config = dict(
    n_layer=10,
    d_model=192,
    n_head=12,
    n_kv_head=12,
    head_dim=32,
    d_mlp=768,
    vocab_size=5382,
    activation='squared_relu',
    norm='rmsnorm',
    norm_place='pre',
    norm_eps=1e-05,
    positions='rope',
    rope_base=1020.0,
    rope_fraction=0.5,
    qk_norm=True,
    attn_scale=0.306,
    bias='qkv',
    tie_embeddings=False,
    parallel_block=False,
    extras=['some layers without attention', 'local attention windows', 'shifted keys', 'exclusive self-attention', 'capped logits'],
    init='uniform',
    init_std_qkv=0.0275,
    init_std_o=0.00435,
    init_std_up=0.0275,
    init_std_down=0.00308,
    optimizer='adamw',
    lr=0.00258,
    beta1=0.9,
    beta2=0.99,
    weight_decay=0.077,
    lr_head=0.00948,
    warmup_steps=346,
    schedule='wsd',
    decay_fraction=0.607,
    decay_shape='sqrt',
    final_lr_fraction=0.0,
    batch_tokens=16384,
    seq_len=1024,
    doc_mask=True,
    train_tokens=118600000,
    steps=7239,
    dataset='wikipedia_en',
)
Each number is 128 + 32 x the weight over its row's rms, rounded and kept within 0 to 255. Layers, rows and columns count from 0. Numbers have three digits each. The size before them is the row's rms in percent of the matrix's.

# down: layer 4 MLP down (transposed), 768x192, rms 0.0967, rows 157-256, columns 64-127
# up: layer 4 MLP up, 768x192, rms 0.0984, rows 158-257, columns 64-127
down157 018:130122168148121017110146184154137131122100025127144169179165103144104151102115076132138158137169123102146070124139129098081141199119090148108155132133154088145107141083167104125091130131114182
up158 108:124105145150130127087102136157135170086126133164094061111101104158124142142134166145067109138164095147098168098165179063145201109151107140156103121088137185089131115163126127125127128124137229
down158 132:160122077125127128125172099145106133086123175134147120021090157154143148152151185088137102170129138148079144118153086124104154108151194129158122149114134108154143132114129125219098096140171119
up159 116:103141172134098159167080149092170105193111179117095138140152093108108078115093155115088138173167112146096141156102202055131113143114126165205092161124137138093102142172149131160151147106153148
down159 120:164115096065180125109063094177114109176197093113164160157186149065158115097087126126160136165131095121141138112149119064139107104100152121202127087159142107154138144135070096135189130094126074
up160 049:159124142120160154109106125151147177180096127101118133159127164192158110142145114125082040121123053104099128087112125055119161156135067129123126124086163176110138157194123132078166111150105144
down160 047:085123133110125146107128138158130168109156087099129092139139153099066068140089124058141090169123172128149078158157137132162129125117102151067118130075171099142124091101130155151099146106108137
up161 043:186153170150181120093105144154148164122049168105113117184122116121113108171145117097141123108163155133141100106061149100104131145113095129124120117100186136105111125151171165098097134119120187
down161 040:080085100106089115192150100108149139138127151139102120096119145079189101152087156129074129137105152158164159119174173182049171159140139152132136149085144077096076114160084123089144195129128139
up162 036:126112150161127146122097152102111139137108131105106129147121122163103085136108081133076124123119099155112115126126218075128122115078110118168134140115165129117126120137141162074123134093102172
down162 015:063125192096111127111127209186149026124097141171147117120108146159147152100064114116138140119131108082136077108096127053122157117136189084144136129129109126162087140140115145139120129141099101
up163 034:135118174156174166145098141119201128158070135112113083220096113167134069110182108156124119082146093150105119153140173095180101091114110122137120125058134121126094165105131126098091150121114151
down163 021:108092142109178118090104157128119107137181139138107168057155134156138096187181084136102149158078144153091227121116102212143120128157069117142116112107153132099092139037153145182136104096169078
up164 108:194122166134111150072137152182166155139075150129140150136205101156137122111132092093161089156103113111154123112140137035059174130151125151193087102118179132092133125128096154147131128082122162
down164 110:067122083102155130160206135086164098104109137134151109162120151142149140103151173163158132080051153124122131107081146162105129125165195102096161117112170113141101168173162187145192119170126082
up165 053:158161158134160149116148182161138129139132120088090079137106096182116104118088079131115097096155106139074127098109145086154077145119092119148121135059135132087143160122186117121081108114132184
down165 044:186108161117097103089109076029123081065096190130126082155170159156163106120136131177178165070100145103106133145114133097104095083182105160177080117186118081087128126162104086135098165183179078
up166 056:126105128131171122138126121145129142135069123130133050177114129146110101157126098096103104129172113134174124188119140062092144144120064101127099091099133108122109129119166122089103112148080140
down166 041:130147036150152139175141100155149102067156103161162137123106149072108117105145117204110112173171120099101120091119084143167149104115112136107139097144135099142156123110087136126153131052094070
up167 036:155116156117185118112131143133149170126063095139131098141114108163102095109159133099146081098145127148143188129120182095078107163096127119117138113132142152104115136137156140134131085150116145
down167 038:146125123108148126142113151091167079175168181112140083160112127137160101155165104058111133085143146157098128095141054150161120146164073128175106157099121103129066132154096176104103114122148104
up168 112:072119194155074175098085188055174088127058141136049116132120154161110066145154120148085134183114146128105148159117173075168175125162105113100117117119163107077152133101179141131144154080125161
down168 119:113159084065161162159174133134171054137074133143125186158148131183153097071148083116145115172093140161097111100119141119119099131071189128101127055145101121094114135125120097179117127156178106
up169 115:133195100097128172188093149184104133187149121078100130193120169158077158159169138159128088115123088171160088084130099133120112106134095145152143073098187193148096108159142155112177088104113191
down169 121:127095119137058158180136129182089143172158091096086118131132136172094096068157166103119126131104122134140122113197105182086148181168113132119178120091119076136128127133121139122173132125219180
up170 122:169126113173143178080162192083109100173102125082164148195141121097120074105153125117047147053136111087161164142105187113113112091108113134109090157136124149164150117135211145108127130141145140
down170 120:127180095120112154123075110107198108128147080101157176183158109124133129111136166097107132112060172153126145111127120114108152104113131127130073140129174135161152115145081104073146095113100142
up171 041:140117141172142166124093130141161175151133167082114101169150131175111086143143122130141097140140044117115165118081135089155121152117129127175125111102178115127111117142150111112114123074089168
down171 035:108167143083082144090143115092099128119165086116093173081089104100125131128096153094134116141104145109148147105213133169129090140131116169120147134136085148158170091109139137094098063157212092
up172 108:126082154189180139137154206108110167219126143126151113129128105111143120126125157149132094135119151153085147096135133138188066159066123103155081137117176162128107083127128121192127145126167143
down172 110:056101113201119143137130092165129130135092104145165129196134040064151141129176145132202173183135192123146096105145115110147166150112104101113115203093056154164129124141130117125093107086088115
up173 047:193113160131152150069082180112208161119111143098104094166124126147093100173149114070093137119155103157106153123084160080126145160104088118121108113066095126093097109150131162098093135102093182
down173 032:097128085124112136049104135145130184117141068109161123130054152126094138108174156135118187105156125082116116116142079112140126072124098190143143123108133134112109164130123151113165131152139129
up174 118:125142140184160177102113087059166120192095132106187146145092131124117140112165121174107072110109097161129161149128123110143103104125069079170103098104110132102142115175160137072108133121116122
down174 115:129183073150114164071177079158155105125100079072184128147128144120138139069143119117129153107099141105128153142115155174111143136132112074119177200118115080065160118149141173158137180094178158
up175 054:158164159140164159080141135135147130111089087099119087167141112180101116145142062084122081090186141183115091091125125099120110145127122095163080124109114145137112194138121175069142137112142137
down175 045:140086126167137114163140197105118115184211099114145134118142217152138119123158127177096144154091174151121078133130091118121114154139166073195087117080142158163079110143178100128144130071155161
up176 091:183136109173162127182157176190170156116068140121129082202104070126113187138146115108157051120129153157143124119098130088148108121120105098149113155097117166153123112111105154093141116141105113
down176 081:124138154110158087154141095119141193162108169174182105142158155087208172138152138084171142091063117158130089077143103127117171145130165143162114138130160139162061081120134122120116057171128125
up177 034:149114136146148168091164160145149178143105137097087107157119142151081144108124102119105101107137155134155113112091173106100173117120103111188146061116164145142110091135115152119142140142133174
down177 018:086147098100081159129131149101089102090143066141099170092147078116160169151070148157082152135088139105184089147154108155126124110141142127099205126122073121122137141138146106108159128137133126
up178 127:161109116163152180181103115084143143192150111139103126184079148156102081198152090125151130118107115129126090160131163061184140086117084131139160081139173194081125140157140079106116127121098176
down178 131:121135146097100152142127123118147124071101109109134137154120119099140154135123087112088133133149155123127102124163129179081165138072155155136099079091080149152197088131079132123101095138077097
up179 038:113153173148166138142099167157141153166090173093117088197124138155119090188148076088113084104137068196157146125140171051112091150103101117129117116108121096096146095165178139074132147119076159
down179 032:167104164073192167059122089110148093149097090119159140146147111125093150134143155102124156144069141144141157053122103162135171096081157071098145089113160168083138079122147153182162092113163095
up180 043:190128096147180185117125159106209160120134181103159092163108117144119119147133144124117093094169113112125139134102157103149128125091068146161132087073158155138130132153100216072190145100093132
down180 026:041075108112150186155135108113136073077161139102116143093114123130144178131100127140145104125148118128087131117083200110173119144118146090113129161166154115142145127160122109122112077082142157
up181 096:075183137196142118111135147123146140165157146122040116126116117118138134169149123131081142092145160121143150178157169105200071130156070133095112091125098183131149142101154098085191067117083152
down181 106:144123103132107164125151118132160151150148163079163115156151128099163169100182173121135106172117083131137105141113148123057118146091111130157135053090060092103181081125095151185199118117083160
up182 044:147165149157171132148120129145122118155099164103110103185130159151102136124156056114169095087139088128135161137092138095145116151115137130104117129136104148094135141141156158086140156050138140
down182 030:079126151066114120141130151147164165141126167141148179146122157092134140144093081184158132134087126160098202061174157092117081129179137112171170116149159088090145065085113101091086098064166100
up183 111:121141108138118154090083113182140084137074091118109120143080091091129136125175090154114169097136134194124127169175118145124118168120161044138094140128104116138099099099150101142156173126116110
down183 105:135111103123133199120185131096145164091112136139138063048098110134124075097109106122141108127184234145165182075158122121157048124105151096125135128104108097162167172175193120118150128192125159
up184 122:116139163094111169149102140084151142085147113094117151115141123210160106117178139138118091104115104105141075181118148109101153112102134053081087127085133173152127144096154093128144145087098197
down184 130:111161141122115137124130129094129127106091096084144135095157144104167151086149126135107189094151164119129141171097132100141153142086163171110084090105124143158183172130105096146116122099060095
up185 123:145114097170156181107148116081103102121100164121087128161029118112125147107126077103097084085124135143100135082081112128068150118135088075141071149068131173109129133134149126140136123132151115
down185 120:099158102141118202135101170115124147169102086205090064134133147097128111150143181129096113177150117110149118152109147071182166203127110110187100148079130100131143161144114120117122137170089050
up186 125:133131163094146125118135154095179151101089078160149095124110139120094138091136103136119142092104136156084129080099074117157112130112029064176183134087149121100132156130124160101140094107132129
down186 125:153115117090118093134130130159114110124187066117095103130109129125131132140105125147218165146176102126109120170189111160183125141098104130100104125143151147095171124124107077161099156054132074
up187 105:081126067114130155127105141129111119128110170125170155150120113194134104132122073121131105080138063109101080085122122115144124116108138136109095160114150120143147209127149166105107052120149172
down187 107:146163195093124105119106100101170089080109104176100145131135107176113118137179147160157127193142125128139106115116154055117095154156161131159165151113135185115095125103094144139089183112061131
up188 031:177118124156160074098096158126175148162103138102086116162143132128154101131134109121131097153158092167170122144151181112145156098131107099126141090086151103143144160115189107087115116123126116
down188 020:134150110122168119143098094159155117126096068065174205133147154140128130147152112095101098127066113130152132131156161142126102086088091130103094159102138164147176103154088098120203128160152130
up189 047:144127147143127138144089138134149175193091135137085049187122114175086103125113132134151114132155083104131147113080153117113156110122138110148139081091149150103101130121152126061144120147108186
down189 035:152124134142142115138040189132175085174147154117091167142105154168127067171123139162194135216130183087106084101140161191041163159121120110130147110158201105123097132151132114112064106141145136
up190 102:095183148134165154133183119153139164123151121136127109124112131100114114185208114091147110180132105151170126175083119138113117197123114101138148106125101161164141160136102151157225097162129128
down190 112:174070109094120138126115084097061139080084108138120079130176128117097153133123206142113141129111097081113149091171102181136175185152157140147155189135132104153134099108123126122095084111181090
up191 053:124169189154147139119121126152142159122111158117085108197119140155090087158118110107168114108147102097165108108080145080098138135160102099152116126067176159094158140135160125101146138112125164
down191 040:148094171127099111083120152136114157125152159113068126159205107084129164186152171129122147115164129096144145094147149131156110140174140089135117136202146096164103113137161111126146087093175061
up192 117:119149168220155109103141140194088133188125129146105098189167061114073104113149116121089092117086169107082111138089186117166157076140162128113123079106175149081124180073152145144136095159130173
down192 112:131041130100131158089126103119144134120142112101108120124084132130147159133134100139130197172090125195114161088137124096122113175155061142169109130155097170139133136113078156167092109088133135
up193 104:128181148111148135185088131141132127133135175081115058164167096104164153153152154125104052143145081191176159089103150048097105139081082083132163116073059098104142134122171132063117128158132128
down193 111:160087134088113122134091137113103133083154135154074144156146212127170138103145163092176106177114132104161121095148089139125107145169142150137133096166176096144078177117086118205079132083112070
up194 110:127083169098104091140119099143182085107107120139161087161120158143091102187145117142139134103140089145084171161141152102060112161102165114143133178120063099126139099105114157151113123189103144
down194 116:127138148166109129089093119063104156112153101134137133167132130149143111125075134140115147109081128124137083129125119179115092145115155125129180079170199156127103153109122098155147156178146131
up195 032:143132160135136124121117142140129126118097176105147095195092075158140124161131125121135137120169083177161139100137125083143136094136084110137149150112197151119077155147165141099150102084111131
down195 021:121137074076103142123139167095135126121187125154134184111122121098182091101071118159168147123094138117107140194163110157146128086168177155106178128139087165103141161134130135164132118168168076
up196 039:161101190153224162144139155126142133134075143140135090167096073137092121206167071135157111120153100127150138120133141116157134118138111137112084070094135155139148182114143127118117133103086172
down196 032:104096088122150136165150111154068109093179134134113142082203140109106172080138149166127079150092130108120177094111103087097128136095129154127129109126083110114140112114085116255122093084113145
up197 112:140132189142217083161106140136142185202088149175119109087096125176110109097122126076144110126124125155120177146086185101120145165138130079124148092108126133147127123189191150115170116109097135
down197 113:131132180120146125170143137044141096115195128104133143085186160119175105112089151110100115121117138160122173111120118073139106161139065107096143179164123152142123058136173053141130125146109112
up198 033:181161128131174161115142147132111158140047116101149106160086200165085133176137084127132081125214065098121180111163187046113124125172123160218097106088151132102111169121129165125127117044121172
down198 021:132187124111121170164145135119134114138145030164116181132075157132089074121185151119073131139082156084085103143108124175121114076121115176155208077118131126131134155160123114167154109187115093
up199 111:124164120158133089067107145115140135163136115157119138128094139177060087180130120097102049139106102150082112139063067146143150146077092141122149140107138151091147228120150134088123125118131171
down199 118:120124082123148134116127104139113123118143206096145148094071129154114096155084151131174110107110170146153143162147121185130128194129119124109146077100095118124144135119160129107114159133122118
up200 121:068187149203142124121174108095111124142144101142116105109114165126071138136147105085117093109105150104136112128054157163167153098139105099136153085110109138088168110126156135088089124091098128
down200 125:097131170192106092136125143141113105154135164069104140060185075060137160134023136162116195149106140115144072125099173116108150087085138084115161128121088127147138103153137170109099112138112128
up201 043:163123140185177136093100145087155168135084173117131121172119160193127087115107107094130106137188132149097154108079166031150152156115106096127060085128120118130136154138124102067131115120110190
down201 032:101134112072144126125110085150155110142129087105165182104157105065049090087143126132113129151097175106118124145118098115104184051150083105147148102150086122174182096101140146108122109122158170
up202 110:154095148146094071116123162112162124169178117164114104140116131097121144091125105167116179137130158131144127112126161113121117081046090132182133110134195135117099141111159098126107147114156129
down202 112:152165118109098167156144133176126159124172149144074160148093106112124175112106174150132146094026116101121107096120106071108185086094094136098153110155141075119066135181104126148058119189119144
up203 126:119154058121158192071119142115147082161104107137122089110121119137152141074082085105114111143193106095117147070086135135207102116148098178129100144113139114156086206091127154098145111117144202
down203 126:117073066096132148107149109127165152102160090108159089155054093160133082113113068124120093197167141112150130089117140142147076145185114120110128161117142127119194113160132132095116109150149159
up204 107:123151162107112152165149078168182120132084080146141120180109160114109126131147160139114105114164167134115107173095120133172187127188137152129143181130142166166101151109128127131128136150126143
down204 094:135149089103147144083126162141121168133119194140148130088153114130152139061136121092165122138059160130168098073179103087131143181123174170095097119127102072096162120169156124122111177097121069
up205 109:078102099208125076130142117140122161140110160168132094138125148176072073136167157122077175166110140113067161095060163179146159094128203137167087139151100140171106166102133109047148079152104123
down205 109:067118158130083090132146127122121120138154166139112095079114137101105132174135120086115178147112151189151110100169125162159116127164189039100073168149084172130100112129135110128061128147176122
up206 115:178118138169131164086120163153159144144108139184145118131145103107183148135119109077183126113179134117121112099156120123120138162146127171101134119136161117122139103096192175135109077161151133
down206 104:143070177140140104118180134126151127151122131089138090110109118128121105166120129189085133168106145098112115186113141128175183069127073131106101137143086164144135123094169067132212140079104131
up207 038:144121133187150094109083101122112162172108065113082051183129107165126055135114086122123116097168097133128141124076155108157118089122124079120139132083142110116130130139142130074136169097152183
down207 027:110064105122103124174137082106134104092184136148098145078156141075133138092122149157137162155095167137181132082146078108138172100132118105113105188114135128110148086135132117154133136177128146
up208 128:169106092162097094072134079097133135110087132092143090154125080180172114141117123130155084121132103150160121092113181106138144107161101154159094067089199119121146101170181138088109092071089137
down208 128:131104119113105134101145158105094075080149099095117139102076105134150154104118090107118103142059077138188124174133120168140087140154127188135135060152119137125149191116153148040127094134139086
up209 099:126127166149185118165124154099152122114117134072079145136127115103139142162093134087149120134111190161165144123128156090117095157107090079097076153138127168157174126094136134151198147118135197
down209 114:106116107122156111081129107162116116124131115165176101055109142138121116094167113115171166065137093055192099133118143114165140112166113158167179107078147184061141167131102118134160121142109119
up210 120:126135120174159133124109122200163206151100105105113119134118120132099059116152145077080105132144133166175129169110202095171089148117138071140100094133168177086165196146116151090148096142174178
down210 116:089121052148152095123105085144092122143121119120103108156110149101159128101132089151166151145119162142118212138070152183116142176105104113116112197128132175141163147113177066192105076063171128
up211 115:153135110146110155067138178146175149096075163112145124154108084186157091162112063123166077061144114119149132150123198153126187139132079114159155131104120096148129139083183161126166162101144142
down211 110:073168126134132109143134128092161108166119144169096177088149131080149117087110102143112152098098115105143106112132146150166107100141128101064101148101104120133118169119136150073092141114142106
up212 068:121153133164140173112163131132137121089113097117128100228138080128124133135116079101119064150147127154149157135109141101174137123195149151061134124079098080103143164131104162139138136131141138
down212 063:125155115087128107111109126136131144113071084193116178146140104132167091179087138052174090114088078139107155147126152139127172141110106089103182159049107136092129173086139083101156165156151198
up213 136:143153137136111163090122161114182114136123152118151137119163128102179114193098140165095127156164178123143164087184143121104138144094125149101125171122129138175081134124096134156164111103145117
down213 128:141119141131139107135114141120138144160135107108164181136122102167113149130126134089091153161119112137134093171107062146179104121157194157133137146087111125172147109195099160046096049122128118
up214 109:115147098177140151146105120141153123106110112118163083111105164118102092161154141090115098080089148153111087122154092121150163116167115118075128154090163155052157121102148099179109094087112108
down214 115:155180134110141161131120144124128128092158131145121137130125147171129112140156088178134141121138131144071084123123194061149163141081190152154130111123112107064169137100141113124128133109106132
up215 033:147136167123138174091126162126128159141107133112148120179135124152112085114105085092131084127126133157101124150130122109114109195109069101156095150051194131110137144137158138127122160109127125
down215 015:139046149117141103093158106124129188125139125148073096120127188156214079145086128137173132142157085139055166173152141120151168094133111147186067088106170133118085112165096123161125092126139148
up216 123:177142085135151116117078108118150193125099087142125106105154137124136080128140127099142156206184147138122162115149118112200102106121115137119138083093111087165171143163144101142091102141095116
down216 116:196135132112151156120139146148197130126129146076131158131093056162186116118146156152177101112074126158193138141171167137062162171152093109074110101156171117128070155139125121134117145194159085
up217 125:112150114116145192099134154119102094117070149135141101147121112138098087135121125125085166137182174115078100162096203077181137187154131129137149097100132127142139143155091147094077070145150199
down217 125:158115088094130075119121124158096124095147141067166113118161141106165095105104107168136154105104162142144150045178094139103138191189133115092197120160093108125119140157120110148122144151129099
up218 036:159146138183173128139124167126162176145089157051095103188121166154147077151169067128128085131145110161172146125121127019113125094093152109144149124077157117119093153140138094076105151162087126
down218 031:175188170090150142144108081053085144077134148083155169183107069151104163070162148125119158138165116134147103103115176136096124146103139197068177231133165143150128141173179170097138175122105131
up219 121:175092170165140127136148154152187153182124172094148101133122083177139159148114085155214078175109095119144084079095173075165110166096112096088127168139216171120137157165166128104109119097087159
down219 115:165146106107130124125110160133148145123074092116145129126133057175090168067089120149137197122082121099156070124141072136039160130168141165106199124125138122101122110095135141098105145159155116
up220 127:113088137117123139066079083157095163142121083090085113157109178177121133140081065146086114136161132113129164124139144103091200127137121135128166096110141144099127154112147088095129109135108186
down220 130:098056122121089089097089122114090195034168134122132177093193146091137104149110179134115138134151121170145125134106123087169088128125149107104055133117147120097145115117027119094157134159142117
up221 042:125142148152135173107103086118148118140140131079125097188106126130076096190126113091124139140143091117137189079102140120167134091119090121136102158106171134088144174144178157095121167141096148
down221 028:061120132206171073138138103139148086178176147158159104132154129155072176115132145145068144141115136141194184152107129179144109090112151107109183133133105134163120206124112112149082081158117090
up222 036:200137134143134119155095173113140119156070132119114087135135133140133136156153067121108101118205108162095146081125158108142113127139073119147138135109122147107071135165191151100105132122095169
down222 024:058119158134116119192124073152121048129123103111113103146160133108104179160146112148123136191120156167117148117110108136127119138086086087163111160064092102069144113157109142133153061148165097
up223 121:141136181127162148161134125209113111119038089110158130159134223165133108147101130132162102087114178136129123139087112113129148143135077087095148156118051131165072169193151130119146138180144117
down223 123:074131092142096069092146142103128130100104122116151097119153155188126187109106127133081145153090192209133120123156137192127124141175174083095149200103140089161092087174132133102103145119146185
up224 108:112130116163155159183172139137140124224088089090142098149171168134108084187179104184125091118137161186068123120134119131171091067125112061141158124138105158162122089186132157131149068130135112
down224 110:107140095130127105092073132111118139126079096140161127100142136140094116121139135083138153158085189145136113139183110118196151119186150071131143133130124104144114103146125112101124119138129186
up225 108:116134147111131066122174070181113127181096169172100116127149112091135062133121151063144075160090092120119089147104169126094142121148141104148086156075091131126176137101132087145182064127129151
down225 112:113102170145089175097145105151153106128118159088097176106154158179188127076144112104147165112147171107174177133119109100164162168126134130088152089158081112087233195087105099067150138125143126
up226 043:120159144120183170127115140138110163126049157074091094126129168225122119168181087114156115135143112135062105137106161086098144134127128099141081116124141136134110195147154185087144117133062147
down226 033:151119102118096045092117077134060096198140134113129092128145105100166171102092119105093113137095152122166151140189065105092142153131087122068141133158119120157127104120173128098123206149078111
up227 036:129129134125127139090132170174139216147071143112098090221096146177103115171144121118180069046162146158148113120084164103123124134116111097107095144121139146098144127143140131141137158137124171
down227 023:162156168100091124113173152098187100138090137138157117065154092126174122135089185156093130149064122176103127136105096115114149168166129101112142120091188159130113084096111129135124100103155111
up228 126:031129122188137079099124133047145081139121168163064142153122120168084114151150117157117148142119113167127144106150170121145129076166114123156134124097161117100101109116121104061068116118103099
down228 127:107138104071193117132155115117164129104130129119122119167099113091149112077202125114056164190117159127074125109119109132164166109147164090150134117129123085158118096102131178138106093125142120
up229 109:145128200171118148056125182134134110147048133136121132131124121180046143101124145076119170088165133136098200076059133135147136162146134132163101143121160122098119147182176157165161087069085158
down229 109:127162198114084164094164142146170123115155117064128079163135102229129138129088176142146109120164167123144119102145138143133147157173161117117114194180063152100134156163132132090158117138057097
up230 067:169106153126155181143091156124178116154076113151131092158070107116075098151146113126140107106145123112128194148117121100140102125133125110111092126094114167166143159142156166082115097136104226
down230 065:077096068116083108103092127117103103096089073178129142182143109096170140156091084149149128124178085118117143136104124177107168137106146178085172153112072102155133136102149083093123112101147120
up231 125:084137116133141235150097118149104117161116131136091118123135112115132122064158118136066109107166176151135082176107178112120123066147051079116113102117120121149167084097160135156111083139137176
down231 127:089077118099169103114122107110110112100139092112081128105126076124134179121133170109075143078130167087115048066104169120126127115149130136080109150098206140133178198161061117154089103196047114
up232 108:152142211083168166077125133204148099147101104097105124141156154159138101101147123130142065132160130108130159091091142151143094142131144120126136102083156131099123179186170203119141172148108126
down232 114:078086088140070069087165102131118144110128123089135121085115136135077122138121138126165162150008112090121100129194146196124123158146102109089150130133092103156162148117140121115097216117122094
up233 042:161140155148106158139103134146128162164098123075137099184107124131144077154147090099133105070152107116093170121075165090123110163145082133126126125064170114101110137113208119058109140116079153
down233 027:150115067137065130169127181067097094145182148122129134112143120083152107123126115151123199150129178110150105134175156166155133196168140093107184133096131095125091091126136095142119132124176133
up234 033:189142133191173118119154175108148137177089114140119134123108094133143109148178126129094106124115124126145107118105118094114152130115118128155114090123159128139132137146134135068103132086117164
down234 012:139078108130118117104119127099177116074145146131158105119175102085154164094028138141121165084140102143136136152077076159176142101150156076121099158144134114131110095122064096128115179179161082
up235 122:088162162122134112138082141195172175153058119164059139095114177132087143148132109169099067153118083128104094186136158054125144125139073153149076133122129176069124135155117143132164164065132126
down235 126:114086165153162118101164157164083090130093098136132132156154111092139106197066117171097143147106101089087137156155120149154160213160141149103146212140173117070143062126118089094113137120136156
up236 112:107124161099120103113126091194166102100106099117181102118125187129155079171125120108125076106121111099083134135092165069118138134125118079134175117115173078109092142163120141091152134166135206
down236 105:119118194102096075160099124195093123121130158153131137092156128115082074139092172165081119176145137115162119106140135183097135076080145116100191108167159131143179133145130168072157111097129135
up237 114:157144121120159188097111114155166168122136130131088068155152163136138144145127104097105121094161089135141151168111139125152092117090141173145135121101118137140110127162159151083154142132094174
down237 110:117106089130108148088143088220132168150159131172093087135127138155138155080148083116122160160090083057105099103141089129145149087127165151131168122174204156135106182086209109146132152150164145
up238 121:124176165136156094120085156110160108204145063119148122163126137114175152125163121116137145097130144156082125135065099135158138141120094120138136104108107150092112160124158127112179189124121181
down238 121:147105122112119193160097087127114112150154167088157180100225153170173092107160183138170134144151153050120085155116109141117120126093092181134115143150154099129113133151141145158144151127125104
up239 029:176152162161148130095160112112141165129044125102086126171090145157133110139112145140124146104153118105122097153115161136105137155118121137126089145113207142091078165106152162089144175136129157
down239 008:101148089078060095151092083081123136080162097185112175093141125061163117119155119116121152153081125095127096158142100163100188149170115201095168154136107081135143128091139063130128147141101118
up240 052:141148172130161124158101173127158168153093115120080080155119118167119127178135105104128103115134102129131161112103159062149129152105107168165126102089158110113081116145160142109131077104092142
down240 038:085123141101102094167124136127117078104177176191072146146141093160196126077152108160127071145077107139126174158125137109117091133099126097142162177178117132158163087085158086154166136109088178
up241 057:149134150138164136129101145113132147155089150138117069129135147122178093122117101116131137054129131124117157159089133085115146157079108084112100123107178143096093189149158145091137072139125170
down241 057:056143064142127106134130178135114134134139160139169138076184106164135113090139133168167089193081225122133138127194110161093160127131216180086130140107099132131136156128141121151105131146092123
up242 046:152082126142159102095123167116141145158098137090109076162118175141150113118134081116112127103159123115157100119091161086160098145109088100142092115128126141077137115152173147092125117110107121
down242 032:116121086102084121133183110125132173159143150136140095084075104098156127159100120118150114130135161120166167152158103122142097189078122120124149153124147148140169147144111149110150148150174167
up243 117:171172205181060112125132166168124103141101116092167166164050096162142178122132136150136154134127141133113148111087130123129129137074156138113157103143151129133132122133109091123172090164121148
down243 119:144115132104119148099080150142128098194115158086165109134056120144052088165075130131145104101162173129194145131120144142173140138141119114135110163137171141193154116139095111216104112100087110
up244 116:118143146164153145125142098077178187150115101125128088214034116141109134137136112123171072154190127115082100163076136099174114112117101147164163186117148115054116171120115111119102125149069116
down244 121:127124116154140141131120147120149072184140181116171173140093120109153133115047147210150138104132161166190122130117160137041129159115100115162132134136116124112081138168120132175118076207096112
up245 121:230070072131147084108126138139142196131133153116166090173104127137170150114075112165079104106166141151084119120123142121124104102110126127157143133134131098189090225140118160105177115095141116
down245 122:165132114089109131163117136166117150178118070139144122112151102085189138102151142169038111128107129123130089146110087089137142112129140153167126120121116093146142132169129193194157119063109121
up246 039:144127128165180117112135153151164156135082117063130101162090131158118092180156133125101111129221114166122156149114129142157134106102085109139139085085175147137132121118183163110149132096099117
down246 025:104115165102121089171185101093119184108157072115129104100173169111144157140139099113134134107107167166176179080159068166169111157141115185107094155117117158149146127075120121121133117118130100
up247 076:151103201171165158114104119175144136158093110129118115191082129146119115141155124052104127153124152084155144081110111088128140148123115047090096138105136152159142187109140080128106146098069110
down247 064:128087068198164133111156085154094104116148132147099122133112147100117130118115174131105127165110123128114092110162116174111120163144150086129167124164126117115214138139129133112099168146124126
up248 120:169133198156152067098101126121142088157139163149084131150133140103086099166143139159155111171167106097108145153114201120129091126122157158118085122161136131113108143126149066089086074137096148
down248 125:117134092159125113139118065119147100128136113105114132155184142134166119188088129109126118171152103150136079062172138171138068145097132114146133154097099144144126095188118141167105106058148142
up249 115:089102112231098123141084103199155153134149123109118099149093187149085109145134100096146106144198142115143167130136120139155126137170119166094118156102148107103155161130123172140172147127120187
down249 117:099119109105140151120086162164099126106145151143131189126133106192112103126072198119123167132137174132160132095111136147070127139112176138159096114179099126141194155075152158137132095190097151
up250 144:136138150112174120167080131140130144136115158132113108208135137145124088144171097080149151106098120146083172122082159128135100128118142134131125122152174150113155151164186118129140148079096153
down250 135:116100167126120069173139142086084185120134164166210152203146132178129179136129121143137160157061155120146132141148133098115121139145114174088155126136095126177148118202110093107086147082123153
up251 123:166100100120154176152109124162134098101133197087168126148088152118199128116101092116133137067155133065117126151098144142155099110087168117112180131108162117087115119125128159113177087053164108
down251 132:095107127097103155156161088096149117077104140148160167160139128111149103179118120151139162107150132072141143169134144073116084105164151171117123121151199098101180137127128115129176100087174163
up252 065:168124126141127174095109142129099163168082163133116103176128158140081089186097137093168125115163091085128164107138183094103148139093071110126103130082138119087117150132149111114137143108089188
down252 054:146118123098082129183116140171177073156154111123077127129172127146128113089152180164107150081115118165127129101079148137160096115152086148152135123144128149141141181149134085127130118085119092
up253 128:086150119152212109117102134155110207141132130086057127136123128175136151188147148141151114141097126131121127157115028107081118127117058104107142116103125163114144152121126133082126136132141156
down253 127:130172143132122146166159120131137141049095182166110122191131112133168155157117129158147111114034167121089125142104085138078080131094118179117052136131096113173182177102201067077112166135123109
up254 112:194129131145123115110067174111156177139109130168150077186170146121130086164124135126149147140192110126092156138102133117155176105141160086164050157091155132131084129110128121121104095135118198
down254 108:124124111113130103141076136100082092094149053216101093095099112078165135197080141108110159113166069097172137150082078137139096094144190130156105119119117157126128145171104130185137100152156159
up255 119:104116156109161134095138154094172152207136159126099076106107190194100087126184125139119100133116088116143184144084147101157150145101071085141107112063099112090123114155163128083100062153155134
down255 121:110078155091131130146119135170120145131174168162096120133117130165124163136153187134161119141154136141110093113082109146108143127120154099136127142161122116159144144164020145150131145129129139
up256 132:142124117188166111203128126155148117131108121076161115178136130139103079113148072186101062147171122177137151153092122103110062165099105082180153091093122099134129107121158147165135150142153127
down256 124:176100112087102103133130138105143068082131110107076098138054093065073180143115093085111155142138189107147157157172139177143128163149134110086053186104124137119116107158119174146145110134133076
up257 113:119136142190203132063094157149137163130107150115096131121111139201099086129163067091124084153130116119120159159143102132137135160096112106121114122069119117086152129119175180098112074153079202